Weights of a small transformer language model: width 96, 134M tokens.
Each number is 500 + 25 x the weight over its row's rms, rounded and kept within 0 to 999. Layers, rows and columns count from 0. Numbers have three digits each. The size before them is the row's rms in percent of the matrix's.

# o: layer 3 attention output (transposed), 96x96, rms 0.0819, rows 41-77, columns 0-95
# v: layer 3 attention value, 96x96, rms 0.0864, rows 42-78, columns 0-95
# q: layer 3 attention query, 96x96, rms 0.125, rows 64-95, columns 0-95
# k: layer 3 attention key, 96x96, rms 0.12, rows 64-95, columns 0-95
o41 091:498494467512484498493485511498474478491571502505465471547537517487484468490482520488513537514549459526456494492510530514484529474502519490493519486507518465522522499538533517486498449514504513517493462540464493506483538520517475463537459442506489527509534538467478478491521504507490519499
v42 081:501520507550468484517471473476502510487506499477520487519491542509531478460469485503507473532486529526488479501512497467526484503490511554498514541469490534480483484513488521521554458545518519497539432483497491486526485534450496452495522521490520483522505516484509490561505476514494516468
o42 089:479498537483519511511498532466484488526561539500517488555482499445547479519516513500484517522496500471512558516480478508477476470501521509540462459463511521509495467497492504507481528495499485502483512485512501520497450458512466476492458493494465537536512473463497507513547492518523511463
v43 102:533486531483485523448487495519520481451531493520507518469497516498512513497501513453508478499473506491500468454481496487486490478472472474505502508546481488495537541497489528518480507508487443512501452527508495504491516493525494508503580482523469478536474490548511447547469514471485478510
o43 103:548495480518510491521551501514494509506547460461487520466515527546450534521491475511528514501477478469472485532485501503468542521508488500462527446481524541495502482456468473472488496489521518498470521499503529450524520479498528517506522506456492527490516515524524498461529498504523475518
v44 100:534484447438465507459513492477508510470512515525482516461509513476561482535506474513446478486513532497513515497492480519502536506448554501525476507539449502510482498512494514513498536462473509473522509489494535516501531491471498486522490521510511446492527505517501478514467503482518535519
o44 102:507505500526503536514459533482505524534528481511479494482514525498489484501483517527539539493467509516500482483503493504487458451507448468457506401517476494490510484476471513457517496466533525472503544500527530529497497527506492461518500496500495507543484537472531525504494493510469490490
v45 109:468510497445542521521464482483511511521502537499535500459503449468521525481559537494499492462496503490540524474506527488487499486480494471476519484498468516505508508508494518427502525512519500504479535487486538488477504501483520490494476536486488488510518503482408522516536516512498475510
o45 109:451532511485486487508486479533517526523409483535492530480500499554469496520486473499491527491504497523453479472531518518514493530481469490479502552540497478483491495549483488474481450500483515469502465488504500495492519531508510500549493496498510518504513526532506493480500525476553501537
v46 102:461500503514509461509494504452533470471505525538462510499500535508515508530480452500465532525512486504474508486444493464510509508506511530546548466507494506444510520545495494491492492508478500511490522483484538521509494497535471444530459531507495505505481482496584488497495485490487495499
o46 100:506491515522544517523540518500491523487542506479492533483468508484520483489500488489518539503457464466480526532545456490479479529463509477484521465501471484526469540506517516486473500492517507468516464565491470500490530533469483511480531464547524487513520502519466477518518510455477523509
v47 090:478482522466515550457492514518497506503479514476515482508511517477501539470521520481474519529504504501505480487526501511518489444503483461542471488464491502505518520484547461531494512513494460500486486504500479520460443524489517557522498521495484555457522517487463507509495457555535516480
o47 091:485506488460461486502512453536497482468482490537490530458484514518465479514500492491528447492497481504539470479549509518533496470495479489513513550504522515480503541467510488538493505509488527508492477449505474463497504479522520511487531506514508548473538513488519463484481556502510537546
v48 091:540498510539481523552491484497473519493495526457492527499527485515519571531487508522523499513457477463478533539520445503495535471511477447488494539509490479501487511487482486528526495487541502478489524480499468501508482562470472523490498499502469464538496514490507515477495480534468514486
o48 086:482520468472483480487477551512491496499484496506534470511443492474514446491510505497494488498529505523528493508452529531464467476490516514511512524504515496517513535461518487558497522446511533515516517469499523493516526488487504498552526498450504497549441457493488506492509498513503533457
v49 092:534512530506490500481510458513510493499512487483482495483492509464454478482521496501473512527457521521528480481476509485527508526482507573513496504493515548500473458497500516545439471525522530541493517464486535483500501544512538537500551500518508452502485494536456482514508499475523484487
o49 087:513489466507506504498489476548482478549555484513475454522526493471526546464512510490524499521474502478488515481476556485500538487470495515499521506476480483544477449485503498459524500548522539485498474500496495476507445473527512500516500438538483523496515517478509484506499488513533473484
v50 098:484535450522507530473468537503538529471514530519499481469506475527542515522539525499492492486497539502460480490490531496496520503464459459531504488502503487484530493471533458493492499518509493467552504498494476503550459473513501474510497488496509502552488508426473528493538499522498490509
o50 091:489515518505520483519516466516506476487497508498521546516484497561483505475515480489495500494483469500517502516543479519530498487478510526474507548524502461502505526448472507516470467455515492506526513503457503515489518498484484476491447524458540524455504468558517555497525496511465551509
v51 093:475489497508517463466527497493517478471506470578480495509486522519477432533514486524518521498530483512531529521462495510481480532463531529464494499502511522460482525494543488527483506482524496508462485473487487512507553500547539482483492484510472487498492516542535517485491482486499450517
o51 090:551459486520521563503515498502532539501478499469518524487492488493520557481495497521517538507474530508467495486509481492506492481505505495492505482487449493507479453493478500492538506536529508449518514562524509495481469467493504530467525537513514461472510511520510490512459509454459471477
v52 093:450544487518478490519491493485518494500497469479503509521480537468498514501494496504503470503545512470488505527500515479496484515483513512527486506552479530472519455460486524477541496480472474503523534499482481486458503523486438532504509479463487538483552499494522453522509473440477548514
o52 090:489473516491526481530514508477438482465507500481495472504492515505518486502488521543509513486496479527527497457490501499514494451512523481483487513478525464501475505508564504507506532575477480531472490503497537533515492488502480468498468502526488497494475517495461545460564489551468513520
v53 092:528470473468471482513486461489513529541489477496473501497505464533516492462465514521502505494512489486553476490514499497544487467499528477481503521505507541462516508499466471464515473520493537493511452502513524494519517492506482495478510566489551486506465522486480574533489477534484469503
o53 096:489501519521491520500483533494502509526491519517530504531515504458519505533515486501467507484508539491470509498503473494462432506489479513557458471524463513493510468515484530525440563475498454482549513461513466528479501495552481493516479462485493503532509509475518473513514500509495475489
v54 087:498518492499507493486515446486513526519508451515545511539516543495527461488500500489496493495477528526493552500431490498456500490534486430487512505493504487511501536519540505507472509462481466488488525520509464478524507480515474534484526467483461501493488457506528488479474500552518496529
o54 080:535530473498523500476503494465502481459500471477510561483477457530499524506504468511514530488525481493499482530564530470544538497518520557516500471500548498454564485474490485491522491532509493509509506499516503475521520500490518509515496512494489512523477514488454472478483490485456513452
v55 100:547506520538512492480510488523504496501513488486507442489497507525500507445426487501491531501504535515471523517508519501488484537517496438529480483544510454484476488518530492474498507449489470490528491498501479504531474474509502509481462496525525446483537505483529505499539490550482529484
o55 094:505481499514479464488488542483504500504542520497446533513517516505515492482503453525491506523508500463511514481500458499515466479504514485506482519499517451480533526472484483524512581536472488548536543489480513510522484525492499464486473500494479548503470455519525515512478491487480538454
v56 088:503535474500500526540501471545503454526475525503493497495479509502534484518520506518499476496481523526481498527472499465515479515511543496489515488521476534446535461488505524469487501523504502556514491508435543511487479524512470500502505519447491584500514504508519499522468508538516471494
o56 085:481496531489493462528503487499502505496516448533517472519477486524500533472492493509517554537474497504494503518511499490488502504494444530544486482476467487530534497555544523531476529505455485455447461502486503525507476493527457479459501474533510502531494518492467481510517515540532510515
v57 092:493496509486502478497465460514467460540486494486517513506503495495527483468523476467456525472545529491513493500474485507485491537515506508484493521530520525501493540461513503448537508502484549547522520524469512487460524511507466469499458514508502497512560502572470455483494500482508484509
o57 091:505481479483463521516473539514486507477441488487485485510479501531485486507501499522503530545498481494533561467511517491481496491492512496481483503463446454472532487547528528463488527585495476493459463517454530513490475506512519514511513523536510505484497526479497519490498489516529477494
v58 085:420501504508490463502515541516465481490478549482538503521482515467516517503493502468498491483514532495479472515504471508508499509519529544565509500448499522512498482507498546529559522524466502492496519540513451485491476490493507489510484458503494543493524504502465478482473492520466468489
o58 086:500504512472483506501472488484454504473486480502514487543492511498520488521504516482486510502531446498571520498506501501514506483541500480530503478475536523462503510508577496480505461489498504525450470541485541486499516500488485498472475551493495521472534492421511504502516512494497541532
v59 098:504514456487472456474511487475520517495514515518516441503471518483467516536509486504470464477506534437464495531501475491472535488454522460535527514480508516525484498499488514502526494466484582464518548487485508477509506517481495529491507476544512524465489506513494512521507512486495502532
o59 098:476513513504481470496477492500481464514503488517520531497547527495535517486488497474504508483496460546527520490513531480532462442524513496421490468524500504511512498500541511475522489498507490539516528531485523528509479510473452466536459523455509473508482514450471533504499506522466505482
v60 095:484499517478537500533497481477470494450498508482556542489494475521558509476485491484490515470541508531491509483540500504527500469486498481460520518509506503509490563471532497497527454521474546464533489535507499504506509473477461443492526491503499538473533501514521472498461507475479505519
o60 088:492524502454548501513508519452508519527449501475516499466472519497475527551499471490520497514513509513513519490515476516494503515564541488511465439498485527486530492519470548514462540484517499526449501492505513515461484495493475526533500530472501478492515477486488528489547461512494479513
v61 101:510483528497537532484501500513454495468509557473544511472500487517533469505466538484465506559523542529456428476564480498461512499526471483513460502517529474477548470525513477502501505491529485498482503512509503479512484493491500506476521484535533516483496517512507496487507514486497515506
o61 103:483494463494467453521525539494504485464499490506441543488545527543462522509468483511536458501493512496528492496516525504528529508521494476500519497468513497500518527465507498460511482477472509494463524503465478499516534488492497541495509529462499536471513461475511520490517462515551532544
v62 093:503498488469452529488484505492493484522490442536435515527476550498459475539475483504500484455477484490511502536486464514538527511523519551505504500510498524484508487489493496497505498502498480524470535485475505475455542464508513541456497527508500507486528517565509504479467497483505536505
o62 087:524455517549526539530462509517523549487522480491536467495516468453507479492522519515496491469470509497474460511493505483495476484494466483500484441463493487501497470510572505500519540554511492496500486486510525529504541490483517482483497486540487482525505525478505519517445475500475483525
v63 094:507490502490456462541481505523495503511476535512505551501500502465465522516521519498541514498488450449509494545548536523498472518490491503478504488477530495501479490506546528453521541474512481539500553530503467477454490506479489514481464519473467531518520506493513492479499488490495454474
o63 088:493496482513471471472491534488484523440414495487497485535466481504499485509472557497481505528514488493494488508496503492510492499535523473516547532522510506526502517554527470542545475505450503498484472497467536508505539488477497497504506505510526479477513496471531487498469550487520499538
q64 110:547540519517526538506466454479498494493521498485508527522480480524471514461496488483492516478495489526531498498493559486477478465534452526483513501475530511450511475501493429496461501512474503513537507541489556469494486487513463485515486508521549506467517489493469516521504467505516505511
k64 104:498473476449487532474513481501458530497505546522491456492491509491513473497488512519546526506480534429481457491517499519514504496470519469533518516490530484548516458521485528464510515494472490486528508525532484499518487499486524481516489517486557498472461469476479557495493480501532507475
q65 071:512516486506526519475481498471493491503499472468524531494482498512517525498519514495508512498529489522479540543474496524544523482522557522482506506513535518524459525503513457566493497504495498508497469457504513445510499543489511520478510510486526481482532504541444477505467490440491442499
k65 085:536542485508511497523541525532464500484482518518470558489488531457473494493489492470497513528461500485461486429518524527517514509503511488527561523479480476526537481492498519519465513533503477477501494475474472490548519523477514502516481499495486469488530477453479490481538480518482503525
q66 082:512523458504494434494557464490501519505533449482490461471467508502477547488450488514481461478508500490498456517516490525495510497469482509523544498490530454479542471507522473505473464507544505474521466544512497482519514500533480497498501518513508503462517531500507485472506509497511546487
k66 159:485450496510490539515461514477541528500509526491524483492543473495511485514484509550492505480533524514536490535493465452490469513501524475502433499512502504480465507506478503453507464473525497487493504568509498520486485508522481499501505518470537528497477525519509504506496545509529561458
q67 084:473477499440500448472502504550518514517454486517516490535510475490497510515482493474470475486480515516476510506493514490511520444511489498486536545530506522467568489529469507465528481516520485499501478501505499519541492460517487511543486511504496556485534476529476537472495459531503491500
k67 089:505473481520461532544512494442475526485492519527500559513503501494532486520447509478523495535529497514489483479453491510514486520467571511495498509527496462477493474502483501546529514476468521481488493489575504468498532523480490492508494537485511461494495504507494530495506482500448501498
q68 094:493495486495466493452533507517518460522505499477474502484481543492497514502523471474482494505505552504484483445501514501452479504491505531513536497489492446494488489524538546530493488503516523534459516480500480543471497501460545504507552506531472491549507550516533466509476504489461487514
k68 110:478487473480509506516477498516467549517502498515490489509476502495511483495501499504514550484510527489466494468505540537551477542458494483536535532474483488502518514488453544489509525494488472440549474533537504480496498490518531499487512479497529534466497462425512507504485510541497494515
q69 131:515510488495480505469463478513474496536530488446530514488468541493482548471462467463497514490492503499481484489501523533497516465474535514507522499453508448464555483527516455508470498509508526459524503510482523474487520502489466493482520541484502520484532527510511509477446466504490541509
k69 137:514562510527555488483500503511501460517486480507454510506511493497503488503518494483520504498505485500466463472495518531503533519506455525495518504510490538535509524490490507501492556513525481513478518472468509410503532532495513498479504466514469489534496436473494489497538459475463480508
q70 195:479471484482474509529496526516529514486488500549515500501512473497532438545500506542514516509543451504537542494500483473484461504518490450515476503515467529525443524465483543519498471474480498533478499505512486503468473450528517526508515493516481505511466503493501496511550526507524513468
k70 106:490484501441494490496522511526551517491534492514489472507521489500466489462514503532481513463502509470527479549506498467482457491496502491511444492493511514477499485483501508484525469471532482489499516556474502551485491500515496504484488475518527493495483547499539454473520535535530544438
q71 098:497525517511531444452521459489471497482464498464529521500467490491515510495547536488481461548458512497473515505486488498506544518547509515508519527480515502504484505530496480532501497522447498515550479480468497503549485549483475479544475525509490491503500489528446513505475508491504472501
k71 092:551483497571523493520498496468478519503470512494507477508522466487510480570471527515529490522486500524499524518460503506523505518513534486506518483543481480532457522534470502494514517512447500522488455485510470457482461476505498546493509505494512499496501493526449519539508513486519464533
q72 085:480516511459500485504497502497464515517452549547558501509499505511496537526502517502476472514522512503451557508503455499522500482503545564497509477474500514524494500490491496502521484513492506506489484495528470516533491528517518521533442503491460499538484535501462540510449489514525480473
k72 088:531487493542519468498535494488479528534490485500520506487508483521504489515458497469545491561496458452490503514537475473493474525530513531479499488542500498479442524496504487510482554503464526542491507455537496438473505472503530518504485521521466497469507477531491511509503496477512477512
q73 109:513519469528483544527484541461456505483496493473481489504530529526511542478488478498511523480463480513521486486513490521456494524484529539488499503502505525491470528509499448521509493512525450524515517513483468463513521586524512503447465494517530515510486518500513478473496499502451530484
k73 108:491499489517521511459503534492553497529462486486454513489493483476526460500490524521506527498498516526494447510520487487476506494526482492505520548467508530484491501495506516459499489511515516528470538555492486471480527538508500475481491429449490529506512488485515471522508571515521477470
q74 087:474519524498509442470536455482512497509449527500453507547491516513524489505508521490498503495480520481485483499473506498496503545481544516496543563476462532537475516512499507521526489527477519472514458504531520511511509512490486456511487492528476487487502492527457536505456544490528498460
k74 088:530505484540532484529517526479507464527476528457486503497521478520501514529484536527521503552470460495486463479479506523491530489474544483479540503531471495497441492532477483532533525465458518535514483474504483511467504476515462517487510505483507506487485467496483493494531534460521489546
q75 096:480495499484469541522487510515483558488511512512453512469483533496443505487508481476519523501512493503501478473528505523481489511506508455510524484499520488495515494475518520503503552470556510505493508523569506513484519490469544503501517477467485455530489532464507490551484498527498437463
k75 093:498517541482515485460525490542508483475512489525527495504414512501466521436517512491531460461516476454532481497562538486469476489524477502521478502475496520499514470491514504538494536511498499513524476485482536524510511477500479467504492495483518478488517539505505472511497536487463486474
q76 100:501515508482522556488440493555478480537467528496535511498539471499494499506505505497493479512487484527494496524479509522480476499509509534485462430482463539537524503473501513527483514513495506558481556448515518508455512483531536486501486512515502494526514476499480490486464492510514512461
k76 107:469500542492502465501487494477463518502493482507553481518517523534528507506462515473506532509485455462487539492524494510467467519500521517509543474448527505494488570500514507522501518505502495498454468496528510460485481470522515504489498485566432491523489486458498492503493525489495526508
q77 092:520493497471519476455497465510484488488496507543493512461507519542507459483539495482525480503522549536535479515514500475450519483492513496497457491514520535529507483516520552500475539482478488515512544490498456510479534493472466514527503514510508492538506459476485438533487537489530477490
k77 097:494498508478499454495456465496494460475517486476558525482535483506524477519507518474498512474502522508518498472480484485467486474497522474546503471496542489523503483461513534492501519523474502560462470493504473530467523478536500512549513518496476531535492545505464509509498527505438515481
q78 090:486532462508486555470505532568516515501474483503486491487501501425482490497507511479503535493533477542529470499478513498499514547497478490535513510507465444464506468512518521482515480504537503492467487517480521497487505499491490490536519515468485456536501500477513505512565497504526538529
k78 089:501467525529500469493472501488529536509506471474477459541461541512483550494519515489501526450519553516465508561493506496511493540496480507520495474470511479488487534509498432505509504513508452454507494530480523512511499497502470501468453514478512509502524489493545452518506499520523511504
q79 094:491493481572502534493518490521483521485534509507520497524447504471497521471527521522504548536499487460505500478498508480476506502482520520499501522465508430501484508478508490495515490506468496496546492501448527518507492507449458441508527511503551469483491515500503479480474523471485532548
k79 097:512538502512504472511477516557477480515488530505490462497450504496477532480557484512500520461496518546494534500507483507549525520499470493473488519509496514540494507467483502485501452526539447473536507501434466462492507512492511507470462490531537519519496461522495470490474487504504488506
q80 113:525524519484528488489545526464511452428529499464482501521481487509488470489496548519505516495460496492486459521500465481541496464523475534487507487494492540539459491481503528513525521531493523497471526481487510508533504500494495494487485453540541525452481488517481491468526488472487463504
k80 117:481522537505512549493501481480432449469507522495476464545538483490476440494535496496485523549494496520509498497482499505518511504495516531509508488500471518486509447502488509477504503540487526484499518535499515551455502504479492494532492448497533479499468477506492548501514489483545489458
q81 103:470496513498495528526522526567484501490471540484459500506493487518487491491496504499524480533439463460504461496518468499479522481511497537490530512482513522517453513476480498503493517486537459505506512561492504499561503511484449454463484512499550515535492509478522502489479493517523529478
k81 104:497514542514499550462540534467489473466485541492484465506475497520531488481499533509528512503483530532525480496478500509485468532511520510471459553536524500475452519518503523487523508533493544518509509504492462478459527527532504460490458458526494513485527493513505498472517548499487523493
q82 108:486503509519483525534460559475507521495465531545487528562495506489516514517493495472504514441500538464490477479500535492508483514461529512529515554505465502508503515474491489491558485523504504501504485524481477464502483545488487483449466497465507495504507490540531497471488492504487553485
k82 104:484508495500488472512498523466552492505481493508447547484498488538490520518479501520535548534478472496470484522496463513513514489508487502489531575518474484508467511516497479495516471465501474502541545516477524484500550502505485467460458503457528511501456491507534465489477540518501511503
q83 106:494510472471497450499518466479525530556505502523518504468508507525489505497479494531511480537515469470487510497509496518500489467487520467482541465494526467489529523510501508506495529473459535511583485524518519511471498454464491531500529496500479462452495496467481470539509535494479478527
k83 103:484508454502484502509485483536505496480519454499520515496457492495509518502538451500500476490534457468536504493537533500521503484504501452487493474464496518525531521515489510520486463512519504516495462435537492482490500486471511565464536550535493512497518508532443505501494499472485486532
q84 084:532469446537495504494536484482492516481612433455494459486482502466497475479471510484495544503512493492540516506515470474516503507519469500523477495500482488495471488506519496463498501448492485475509486504484491500526494503498493509508512482526522533486473547506480512478537514507514519482
k84 095:519523496483494505478506492572485493494520522487473475504505526481471490432542475472466494451491540527522494501520509496498551507523466524511474495495505528503539432492527495486490467494489488471509527508450493529498511508497515478530489470521505480495531495493541493485510425523501493503
q85 082:511483510521511469447489456476504488499557466499466522498486543517511466518518509518499485505506502484480481546488525518499473506518474439501527500512477491461507485495504487514472476515478478543543459463470525509487529504455506503501515506511542511474449474541476465522529490459481529505
k85 088:530498491528479497494519473543507481493497505542473491487529481459491496530516488498446492513500501512505520501456513517513515455479531472498504454437485502497543473537490529535494455508543450491538503510502459524546490471472502508508500504496565526533475517498496522507465488524510483507
q86 110:503483507488524475489470439510519491538490495504529469488547495521519500482498484458491465509544494527548544492509478501490537500521494496483442482497511545499479514508500478485470490491478469471521456488520492473493511519549513553504503531520464518554524513485506478545459483498511525479
k86 109:525458474495497472476488485478526512524505495475530507427543506484530502524457527482488498501497537475503526475507514498457489491500528499509483498514537489518502511510490507503456518485492520515457500483503505494526482488552516511530540519520413514510549521478466473502495502480494515561
q87 109:515484516537486515498503442554524537513516481491492472525506465502487460486522473560506520500527543517533461491441517478461485537483529492485460522484490470513517472521512495479521489516479505468479503491471536492454511471493468469501517491498533486488490472522502476463496519482542515481
k87 111:489531502477492464529494519526511488512506536488509527495526523510521543480519521535489533472454497530478499480481508512499516491431511499495513499479497474510549513426482489482514464498526485482511532515470478503494504469550472512527514490548507518519467456446500477483518496511450522509
q88 093:516486482463480511547475499477470488527568435475533526455528527545491505519470478525492448489507501479503537505533504530475502449506484479477489436493512467474513516507474501471462495468522489511529480500545493499489489475525507523485525543491501523487504499499523487491484515489490504484
k88 093:517498449467469532481503494532486517457515508541519524461484511497535504462523477478463462487520485495537486479548528491478494478518480477498483495453507530478532471510526549486468477493517489507498486499518502489513491529501542516514524494532477493522525541490495511494492428546491522456
q89 100:526511495490459505453501474549519525501526470479470497511513490533445478499519496553503489517522520494525449522498555493465463541517470502505503506492501475508536499511471482449505517529519521522435516487521455472513493507490533507508507501502490502473449492503514504493515470494507468451
k89 103:490509538489464478508512515527497499476508523515504553499459477490533509478484493513465516512446487491502459466486528482479492484499533539522526490478477477448543502445464482521499516524492510480506521568503499515467492462506500503517547466516518525526495524467560499500494481531499505488
q90 094:523490536478522451455439504489474471506439538526541504519520506547529511513501504503504437502531532515467532515507503516500496490503508522490485467523527541521498495501507523519482488499472455505520477494531520498494484520510493487479446530505497505534525491535492495526441474484497527506
k90 093:502466486513499505495485511447504515505460500520550533457547481489524500570442513493528521545502486467491509519493450501475468496502538491486512500495519477512447508522493518524492503518478516527495482460519498483519486514542527528509517551490473520499496520507452541512496515472485501529
q91 103:476455525468516481518492478484556461512500500545467482550513472530506530512475498497495507471489467486499505474485530510525515440484516468473496491510489531515538526508481506503529489499522498484510497481536553513474520457481481497477502466521517537452550487522520494482481525517453474488
k91 100:501526456502480535529486493466484486475504525517489556501527513512506494523499487512482492516536462469525495458502493515515501460433533483491508522495513502527476461496500525515514488473534513471509482471556532527515525521467475458516522507513500484545470471486494521467522529439479522486
q92 086:508505458491508479488486469488491504518551534489489453465498521468506509459476481474486526546550490482505533479508489491513526525518475500521501487471489527494470494475496460454496536469483503483537474538507498470497476556529484521484511486515450488483479521464495476567487515503530489472
k92 086:512510492509524475459501474539522488506514487470476460439462535534437507491541462503475485460482518482473469506535539508487519513551485509510464495478520525545549513495502477510460512495480520509495519496464489494492496480498518517509525507522472492467548522511508467485494473481515501539
q93 104:516493497497489517513478518516483509519467511483589531524491472467503519525480485508453490517508521526465523456501539523525478513468521489482506496468486467519573508520488507505503492511512534554532519481541535492479473465494473476470500531506505471484541486505489498465466498519494478499
k93 106:491524480509472484544477517476476530512473485547545531500459516510501556503536479503538525485511447467473558519519526495512510518498497465518542535472479488517493557489495490508499504480483494483489462496522508432510499482509520528465500535523503462500503485512492513480530497516474510526
q94 111:497517498478511551556502543507453487493493535511565556492488523459499517506485528478517516525521464491477516459516499520531489490520518539514499439465452504514470524474510505546476505547477527521486524507495511504514466480483489514456506522518468474490494492493487486500480492482501471498
k94 115:487492548508507465489483487507457496469508470508521456502470509521464510485577466492513498498504446454480538527539508495499468525529463492496533498503508528501478549542468492472493537517497481507490492488488521455517507509505536517443483505527488465484518480511515473523498470493527493517
q95 090:504485448533477499491504494487482519567541450461488505524494497523510506471503494489501518522488475480538499488505531535474498544492528501509499501486455448447520513508486469497497468510495477492520446485495486516468511483484547519548517459502462493475500519515451537509519500527485514479
k95 091:522497476516496466509516476573542527521481514480507484532464509487475493466489506489457502484487458504522511476514536519509529486497484521505533482458512532511506502493466518497530497449527468483519538493484502466530479507448479510453518490503522492511530500475541459527518465543533484518
v64 098:517491511511521472520465496507461511473519497485505446485508502455530473497499473554457489526552485492524497499541515492523502511488501519513474489542543482510510494520479476480482485490523479508548493468501502488514548496500510467484545513510497504450513483495474474542478484448545558512
o64 101:508527530516506496508470514550478490508512492520518498491537475435496497498502480526589500520448498485491449521463488504469504500529504486488466472476469476525471471454528468497511485506477509474537506492504520497535513520487515499480470498520530521479497479518530525499531523530473546480
v65 098:466509555522513550500518498489511494495481521543501490504500529507471486529475457554479475464488513496453479539513487484538463466539525492461544498531496491487545513480515491479438512480486531476509514515525512503484506517457487504538513480472481494481517484553521492504466506505492503478
o65 102:508477507446535483533527484555463504500494500527511572487496484541506469504489482488453513507484488504474510503526476504483485515489476476519470521488461490517485535540469507488445519467472456523520518463500548508523518489518517477549537514475501490489494533502491541495517522483525493499
v66 098:499487555542491486510499508512526506520490477517497488538500485465505492494474513526479484499453489461522468506546500475547508503503488528542485488509531517459507483498529479559460482484469508495498464518511515490497501531472455426504523510454502494529506510510539461525468464519500481484
o66 102:515502510487504539565484496478484494493488533513550467492509501481502485498511484544522504504454512482477495504501457518479439470508476498492524472476465556505499494464494479484479551501485499464488477476509540464512509523486480515491539558514512508478526492488496518494484554481483537543
v67 095:521499530498520551498500541460526518457510543500505541479513525520487465519512539494514504541469487507523508461533498517480487518524488526486522482463528496525508477518499499495528512516476452525476485493554479449537468502441543522473484499513523503537480514448494494488525501487501500501
o67 100:521516451500481502530507511485537523539501456489497474473529488516463486521456481526527528483486469497532472537526502523525516486535445463511476501483510443496522549525528500468511488506521550496465480535505509524468521503491487508466512494518472477491516547503525473502530482484499465519
v68 097:582509513567489486486508534474476470510511511494488458461501492475507478509478471539486525501506503530494519502521502508483506527434518549529478464512511495490506498502476526480487514525512467508517481445497521489483460507517501520528503497481491484548472504477499534534549520462498520486
o68 096:484538474542472511523482505498502511539533503526499534535515503469474522464448462479519511460473520524536457471478539489490527519524468517481458478520502460533472489495509474472507483496495518471519494494513504508540522594500515491504502490477522472476494491496513503499463495495508533514
v69 089:475492480469480514523489420507518542508493498456545468492502479566545505468516508520505482488507471510510532506503494485509480521502547501467525516501473527446490473491459510482519511469504507472535523476527508543532466491500487490515527530517504484481501505426497520487497492497513485493
o69 092:515510466535527471518501511542543470468457498503504522551460454489488522467537474475500502512532485515493524528492490525516513490493519496523535499511544489539520466540515496480500495473452494521508525531509464489487500482506497488510511507510527501523524477527476464500460500449444460470
v70 104:540510483514490468491486485469504506483499424501460470514512509533511504460494489503517538476463468481490589527491487509509493516498497493536528524490476505510487559499484497515483494484534454512510475459471469520488531520482546540489479531493514516479497511492470502520507492549482505506
o70 110:475483510515489491494525496500517476486433513514500476512501510515509514546491487489519500534479464512523498502523520495522525486471464514423476565543548483529478479519493482508477455487501524513528512462517488467456458506504487534528501481503504514481544489491467473511496508513485501556
v71 079:493493457488453526523508503505465502524503508459513500490515454518493477514499497483496461505497470467515531500507481517542490458505493425467533530495487511566499464535493523501555488497483502480488525481466490510484528516490515455481553480535520501505511518496483524495492531490557514493
o71 080:462496502487498514450464515558544504497460472506522484517486528490505504497528527514490476543545504544498559497496511552485486524521504474519502499484534485456505459516511499474523467527478500520496491522502487520476504464528522517496470510496484479515477453476511495550475471514481450477
v72 100:510487509499521457504444505464523525474507452490466542514505487500473494511500476453507503512440511518502542525498500504485438460507500534483535521492493462532505509513535494501489512487515478519493526529462500529454514541489535469525530497448493472485476511527505468513544482510508497510
o72 097:492490531496536525482513479499508500534473514501499474483481545520525520532456491474495512522515465525492499493530516511526487492446494478496535540526517532489485494521469523517509439526503554491485455501512518508474491456525450518516504521463527462452494539495463491478530504483460501497
v73 095:506509491482516505520538525543524521527494471496486514492470515523490514491459499511495495473475516496522524521535500473531470457498457531480496481510489510581472508514498488590516498491523523519527527477510506487476496471489519471514492478465473516488455488483494497448496457487543483507
o73 097:482465501475552509496487522476515473500525529504524503520490476491511524539495498456521474518481531507498501497542482497518447474470568493424462517525517520451504504462503542487480505538501533523482470496499492465510504486513503499476490529478483516486519520514546500463470518504487529524
v74 099:514488495526458539522532512542464518446472485538495530519490492480480515516507478491473499540465475520517449477504511519532523506519488502538490498507452482524541498511504501544468466525489491492506471474486488509452528514477482522509536486495485473526537514475453512496476460464513535479
o74 101:496530498479477483534474546513519530512424454495509503516481489501518476544494484531512517473514513519504532480483472479511479472518519506512486528522466483499478477541504495537491528493473470454502450511495509468517486482540525533514517515514516459456510485473539497536486532549508481493
v75 092:526539510533467470497476555496483474500488497545525452500487470479475489526469453523504484533511434481505530492491515504467510464462519486534511498471517486514516474487535472502533508488497494480509516532499486476462500517481498508476535465531485483516489521466527477551561501506501493491
o75 090:489472508532467545553454496515504508529492501474516458451506524483522511502471518511500527508512517558483535499505511520496519503534463525470495453478484468489490504537475503476493472485485490471547455544509491518517503534472483509486486535524527443515520495463507533509459509508505483504
v76 087:496474496537491531465505514482476486515522485550477526465499437502477498520537513463511518489541466555501469549502502527505503512526523498526491529496526494487503488545476492495521512525534510471468494511472470494457452496540507492499509486484497472549497462523468532531512528471523476499
o76 095:491564489505477447478474476493530522526487489528495495484463497501506507500528528519451505502535535514458506472492546484486549504503507505497518491532517531492466497513456498492515453472482474484487505549518483554454532520471525535541504473481504487507476509490483539518491496491523500464
v77 099:576438485500478503479474483476496526462514494461508524528486519524509520475487488529498536525528487476505490499502481515477546508511529460462492490513470502501480510502475478535493485492487502525539507501455497529522547487512519510523496544500511521457491498508426508514523475518468542492
o77 103:499519497488507470461520502499497529513498485473452468484521515491499510501503471495534524481469492522490529481472477495490501522493548570479508578525545474546530467467511481497457481517477497529503539481526475462504479485539498507485503484524494523461484488518498460502542496520464506500
v78 074:440487516471494497479483483504515513507527515528478479531491483509514496526486497472498504507468484479506496506491477500516490481580490499499522533490525503517450476517487484500500494513515548439519498488507545549508554494484480488473523496539500515461506467470443528488453483473531499538